Part of a small language model's weights.
Architecture: LayerNorm before each block, learned positions, biases, tied embeddings.
Each number is 500 + 25 x the weight over its row's rms, rounded and kept within 0 to 999. Layers, rows and columns count from 0. Numbers have three digits each. The size before them is the row's rms in percent of the matrix's.

# layer 6 MLP down, 448x1792, rms 0.0411, rows 109-159, columns 1408-1535
104:511507508491517480476525485501526485508491436482520546507500504523473498509538480520542518511495515478509529529500450507539516495511485490509487483494535499500476478456510488500502526476504496530536548470537498500498495486521505503525519490494544500501508494472488471457495484478501493454470466462483507518488490456462486510480555499503489548493506512479533518493536466552478544515501
097:490509488461507451512484499466505503465504506516453476503541511493520536484456491539533514503490504519511493473482485543484549557499497472492475463492531462513481507517508510512519508495487511516502495484489511500562476491521476558476478446578464498483484513494519502446493517508476522474442513449489512484483482547496527476526495482547515474520525545512548508535513468485494503521488
099:498482514481483515555485460507469465484494505484545457473433516510503468496503516497498520477506481498538486543535493493504476510460579488514529466504506506493514523500478471523512511501499491487474465516472500485501491493502528536497515497505505492470500527523520471514509508474511524518453470482514498496492519503486524464475492553525516568484465505483483494485527508531516476500493
098:469542494530498511483515487476485522502525499511451524540466521485465511459490467521530499483527483538533469460486489504523487489510478561509480524505496465458464441503528500493487484494479520503461471469514462548518473516516508472519507470483491497494500471505516518496490512468513466502469479490539523557486493506501502503454537475547483510515541491467486544505541491518472551503505
100:483462498504541511484524453511487468550500488490509509516515474522502504510491482515506524491533487492549484480448442524487500503498513479503522496494522498530496497509555520508509527492520501436549503481481512530480498519517484531478504519527533473497531460508487505495514503496504521486491475523513499479492497488473452511527550572522449563519541540518519512527522528475478482498526
100:452428508519529501540493480489540493441474551489537505508518457532489502491479518477502470516511553500477515522491468522470473507526529479512531546436505512482551490501511484468472496479516519493503489522547476530522521485519505499490522479528506473501529541490508512465532487495519531527527525512509492464503508483481518495493504482469494491529464505486462525508473480521482530467450
099:539477512532487492524510477482529528525552494535522470505516472484529540483483492543462454482506444490496505541536486443474495478528468537484529509509465491513510506535480514496528428475533491532494467510496516496453457516506474476503500517539518453489479494451461532500468545526506494491499468498501505487488476461540442511492492487498518542525459490502480539496510481518528522457490
101:447499519497465509501511503503471470502487508535509494511478482488449487510500490515525519517550499474528521486498499531477519551506498456487506470460484508451515543485451476556507556542534482517508489500512501487474451501486509507504460507476478532528466530517475492474516468461552461471495529503478518522542479540536489499489531512490513512540467476507450490496509508530468515538510
100:471498517514448450477485492495475511499469509514466507506495527471495479509515514481485488501486479493480484449515536506515518519501515483493543512520464496503491507521491456527500485496496471504534474538497473497500479516480470530478513506513508509443505507474517600542490484554554509477469520521423507522487484479555507472488500461492467475496495471505511480495473484489507502535479
102:536497557466501494553498489521505480556518458499494480447496550489482499515476462482484471476503526508500510516533502509487510444485504486480481490518498503492537533485524517489481505525471504507477528511469485500551487506473467509479509474541490468512518507477482510516494541505451475492501529499538522483523566534510502523506508515551501489493448466476495502488483521487491521488554
105:525492478507483498540527541519535499506520492482488484484508537519504478493504469514501497498474508521493514495500485485459486473516468516498496490552488511522518507520504530511535507507472468464521469503492441453471527449481498521456508512497518444519512518505491502486469508509493515507482481481504522474537540511519539516533491466525489489499427508510463480521513529548537506454520
103:489543502510489491475508498495509524466518416484507478512532475449490523480484506457479465500473464477508502473476471489535483482493488509491496482456498512477521491515496538469472497517505480516507525488503519510466478515536459534481505480523481497526498498455503462526453483485508497483509490529489474479529488472529452527481499473524467467493512481495461498492460476513477541453515
098:504481524515494529518476503476469493502497486496465536504515518486534516492522517491502526479473504520505491470508496527467494507522480480477505522525481504550495477497468508462482457500466478495492533496520553500486531524524506515499508489518504506466480537492495523515545498534522451507536485473509524495460490525457502530525498492532489500519502495431479503531502472476542494503509
102:505517550498519542494442558506514512502472502493517509512448505495498526462534481488491465460478485561475471529457477504531528498540519527525510494522499500494518526504493499525502461474450510497487484502499489523523506510526545492515484522506522468504539522486481498516531498520477512471470487477519509498525512512480497513495518475526478491458494478543502508459510511522513457481526
100:513491509508502545428527475521513531478532497516501548523489462472496473472478483540537541483534503483549559500479537488487503455494463523480509451505478542498497473539476499537464510522496525490490500513519453495463489470532503524428522503483522509486558505533487497505496536493511511523506532504487521482544516497496473500524525485481515442448491516496504502504518492503496460514461
101:478492524484464497501528464545492503432509514448506528501520512454495503509507521469549505487495482479522447493506473517509495515538511491508482505461453469504546493532542463523541535497469489498504536500464490516517503467503543461498484478459494496522523452518462519474500518471520480487543493504505537457479474512486471524522525542470483490481496467488494502567503513513527478510452
096:503471516542488485488469529484481488484495538499505481508523509486503516512510493495502507470542444534477494470483505511544502502503494477509521489504461503509435541523504455506489495474513467526490483466527538491442496488491482500469505470487512505547505513456476496513494478484521481481460517514450536509481482474472494459482542500476526553494452490448482470492530486501498500531499
099:475484537530506477505494480476520511492470476517499478483478521495481477548504484513518500489546481508515495446530484472516494522479508493462504512504533529491473530469505472511472486509476539465540505460451518502483492489483517487448525508503495487499533499495475529499497557506508489471502506535492501538494492470513536503477516522548510476472510497517468515510506463510515532547501
100:496466495468558524528522452476506523517523511468514521529515542464524478473452520484480529487506519503472493477476511538469493524510483509528461505517518501492495511486481524485475530502484478462488509515534481475544520528500492501534533586519551467504468519543512528513474448521499483477536502498512496520504470482509469513527478535467478497479464486480466539495504523499525469494523
095:494459484486544505488479485521557538508449522511512516501505464529513518501518517454495467550515484525496464485486470515460485511513493469466481507500530480517510517523469527495495500555481500524535493499430519465463484510506458524525490562533473502475511517500506508544516477550497519494506488488478545506538500470480480519511453544499520486448506479485484546504535525504492472466521
102:553507482506485496535516479492478483492535499450465510538512499503514513509497529518528503447452530502528515471469528484471562528474475461551491466527506503485512487456508508489516531511496476512491498522468496511481481531530531513479551532464526547531498477468523512485489473473450481471525484512470477535517554464496477500506504464509525491499514524512464482514532508538479544471509
105:490467489480533552550475488469489493535535469471561509513522482524492490464481512482485464508477482530487441492514503522536494509502517498444492518465470508506494525524497545486472497504534543522495525500526527475489491511525503493467487525530483520475486508500506526501503502504497492538492520504488528486489478526481494507498525499522506480498477466463498497486487519521540493477566
099:503524517480458502495475498475506449499493516518499441448475498495469498471447514516457478492512516449525540491519515485495512531490410543472503532550517474495525459531505498508524481499509455491512455477545514565478557524535462449467488459523494512492482479507485502474536542491484481500492541498547486509495536494501521484493518500519493452494481472518509514508477476486510489525486
098:523500494523508496443477518511485470484485494523476530504506513445507521496498493501526501494465521513451462480511459498508504498477513506506487519484498462519474526533473487464483454475488518514486511523508486514546469495525469472529511519521460513490519495543503539476500512472518511518468510466502509501480513465557540474477499520557491529491494486504518518495511538513442517495503
100:508447561503474496499497472528463512510482504481510520482478505513486523486508535529539515515529488478505529488455489489468542472507495489472535514547469475511509491527509520488480542544486513561489492496518487479485502459510501503478462486496494499509479497473482536544508508483497511520526468526518503527541535514522500457458527522505488460505478470508457486499512479513507484453489
097:539553508488504481464484463474538547521514506506465534538473523481485490551447537499503495492481494447521510535473495496503497455458502493493472478504472484520541534499486508450496518528486493504511477529507430515481468506506502510513499492486525502457538489513455526497474480505471547526513506496502504464485481506489498496508501521431520494484485463500509523553488495463475492531485
099:478482538506496478494438469433495511517501514538471514530493525473520481516528472486504507467446474509504468488520488507532458530512483469457485494481470427511474485452534496489516527491524508473476502505492521530451490502537467483492527504507494516503466520515471496483498529504470531486453475538467524488520505519542511482504478492462448497492521525518490513466467536482512541516507
100:474518506496485521498501456471472488513481529501510488498526472494521493497528527493496524525503536448511472510521490484555482449513528532501481525508522511505496514445531497508514481510486490454521484460513502507467542492524501547430499494473534462502471476485480487512498485456478517508517491488463493475507469505484479521522498462473484500511482501520528508524498494519544527498485
103:542455464480513519517484510510526465506510544488506470513534487511530524482484522476443502520498463482514486492474467518453479542463495468470477508495509517499470475483523512536503470484486472502482526492487506525532476454497490526506437497507552514490494521489512543531467491502523493539509496473497458473508530493505514551445491520497470467502545545493513493526445504498468478462539
098:511484491445544552510429484502507524521487499487531518516486503490498541518484516458530496511532531502537480504486440488521457499479507497497533510461495516511530468491493486519549502522488531475531507497536541491474471479475503465520505524542516432503511492533510477464493540502535481542475514525485482485521492508494507479512517472521509540506488469495497566482550476496514491482469
098:519507499476482464505513503515476515480476483495501495456505563451488443525502504559518503514506453445487516504535539495517478444560489470545482523494487484514484481517566474502505537495515510515490496460479508460497481456489471476482495527462496479454498503544465497500473501509524504522521527497514511466471508455486525532504500485541495512520483461516547498472493518504558526494471
098:554516495491505497507519536502574476503474511491488481484505497490513518486484526497494512475509481468523454512536537472500490514455521504464514484497495497491470484550481504491511503508485490507513477472489503538489507477490508510453465538486485502496489494530455509471467482509501499489476488522479508448482463489521462496476534507509479511507451478515508500469465482483505513550464
099:500488545481501492528485492487499535505478529449528461493500513539533530508456490483463499490510500474526485500490472497509464498544499520478533488522488497519501483508515521508485462464510515522488457477507552477488515494449538524495491527471483494452512447455489515498481553530472552516496494494504506464438471510500494519512482485499506549492499487509509530516477489532505508482487
099:476505518567506473482478530501512514538486482495506509490483486494487544490496447444532540488494491494548486499480524503487499500501545519420528498478450515532499467512516526496492523527527520496567495450512526525473502460474496552449516493515541504494521518485538500500489488469500500477467480511467498537511508479530504479532503481491468499489476517471532480563512498463465519465515
098:530478449496470466474533529471553500506520528502468518517494511488549474478514496462489516539490462507481487492491551492507477519492512503524463459526490535481503490501482502540516480489494529492479488529526472442532479541482513489492509511491538530541487488494470475496461475509515468459457460496467459446477504505490490521546463495476492484467504471488484520506478513547488516481501
106:481509506522503511460496503532544526492486471495486518480504533531517469482460512504488433449477471504558511506471487482528512483498501512494483520494473454511490521505493555461481483510441536515504511449516508476519474499532464463493471503528515511498529464478525493532523518510490508497504500529527466484526486526488525455482475473513531511500535518525529459527477553492539495529497
100:507505493499450502523522481469513467520453505476485513502485498514490545517498539528513516524505467500530464503515518501489531468498530497561500534429445510526467469573498516495460469506484518499479488482546495474469492539474467505499498496525468549528524543544471514517453509529522506492481438517487465496493482501501472479442466489478503473546513481505510507489525516481507459496486
100:497469488539494491517501531496518499469508512469553487488503510489515482524475489481477502516493514491455519469526503521521525493534518493466549498482507492461479521536534484561545523508511555495501489507470503520516477407482483459508497508440508463524542517529543519497504534472539514467493516501511428492455492537525505520492514435496522516506484482521532515486510522473522540508564
100:498486521529491468537571561512516460534488468532435473516490476492543479509454492482482515470486475510460465544487505475585466508522503500479485502542471496478446576488466496488517463477505515474471462480486487493483525513465511491530445498492524489500551516538500461516475510522523508468484495527546501524438517498520499487523513529482476531479457442511492474471479480505530549459517
101:535520513505523519521492529489497525483514508510518540518516455493503487483483493494469507462499488534517481496548483503485479462509500491509551472523505518483509494502459525483495466472502514522504501473478468478521510481506458508482436495512527522482526492501498506508505532487510520516469482500511450494472515499493540478508505493489517451529490513471466512438448483475504473523529
103:477497499517507494499459457535499493485517510468521476513491469521540490508480529479521467503495508555450496512525524498486491485514471530468505506477462493482530484527502525438512502499521488463531511547487478507493508556495508476500496536502520505459486483521484449487529478483514544494505505511475480467533550473494508497501463502535531466490460499521536514524518456499503516457471
101:482512494485458483491546464489504508469485513561489549495543523520506478482499499523523495506448471533495519522527524466463494485542503418544495459517482540511497503482505501470499524485479521537528497487490501512489537508463465483502525488487489536525472482541517528483537480511478501473523486430524470513467476513546489469462495459503486524464495452484496485536504500510466537527506
101:525499497546528522532537503543506477440547485500479498493525449478476501484542517502505505477501537508477504493459522510467508489474472469546449492498508489465502481520509443493486461515481494492500535536485485491511487414476517442495447498505512495507496529555519476539496513481500515486497498500494521492487508494470494494498470497481474504473506512480528532513453532520509519430521
101:479465479488523533482497512526475510510513474494438458528491527512511503549487469541483548528530491504477549503488508457518464503490515468488497515540443484501520485495449567499515501483485469482509489549464524512518467510497501535503485468433514482512504488517476509480514486518501522530498459510481487494494498479525534504496506485485503508501525498514508469495521497455498497486474
097:467513489502568494498537495513465536493494523475527497497469508523512521436467480509495512518471502518492502460477502522461542469508470530496469538492487525527499490469467545427483482516504516554470475506529467519501526502501512499515495514506503543479503527440477537466486519512482529475495502480467503490514526536525507486518535503474498517514490524485491535495509472526539526506499
099:510499445546485513474445456491483482515466470484479522530497510490554549489471505505503508478555483467548517516503485530496510485474487486455526555508511532460488477462510519501534507460461512503483491452507508490496458451508426433523521462537540459505512487518500486488541479492515483549504495490430558513498552462513519529470506488471540463485503489517517490491464487462459525486514
100:500460540481501545470471503462524512496507513466472479495494536504504496498514485484546500466534508526457456468455465534459499514503501489521509471506469512496468502458502501517455485500518506515490528531509526508473488503490502520511564528504476461523497491516493520475512499494449522450494487500487519514463475494493540503485483505485481486529478477518506496489487474489554463483491
102:499560479469552515505459469503537506472477472480544514521520462489513501495487482501474472498498512516500472489466470524494520552493536513476491503490527505521504517500501530540503542506499481507516476474466464497527489501469494541453492542441512471465500492501449515523505490481482492534531501471526488513549475513534491517511458526507519507466500523504487506520501496464545485537463
098:449434469486520445486519532491495506512473457498502507512491525516497503496498492501474509490498525522478528491516489499520477479477475504462495503506542461529518515509515523521499447523486530517516494469489497485555493484494508502495510510434543536493548504470563503524494484541512481526500490456460516540448472490513527531480507515489530489541500506543504494464539495468506501499530
102:506503492480508506504468514524527492484556473520476502486496532474514529475505495497512481512464463458485548516515519465490447473501502449478504471512469484493469498485454498470470509498477518480507552506507476508455514481512478432518521502471530485494524533504521530510540439492506500522519501467525436547458474538490497509518497503519519512531504500488514487448508513494492509533498
099:487468493465513487486518522493504550518556473517481491522487466527466478526486529517517553484496532527454526525547538473445523490487501454517526486476549470473518488526495455472532498503479482471490502471539495484545518501499481463508439487531503493479487465500503521563544508499520488489510525481484483471491500486481501517499449470476482507473460486501492492504504502533531498462541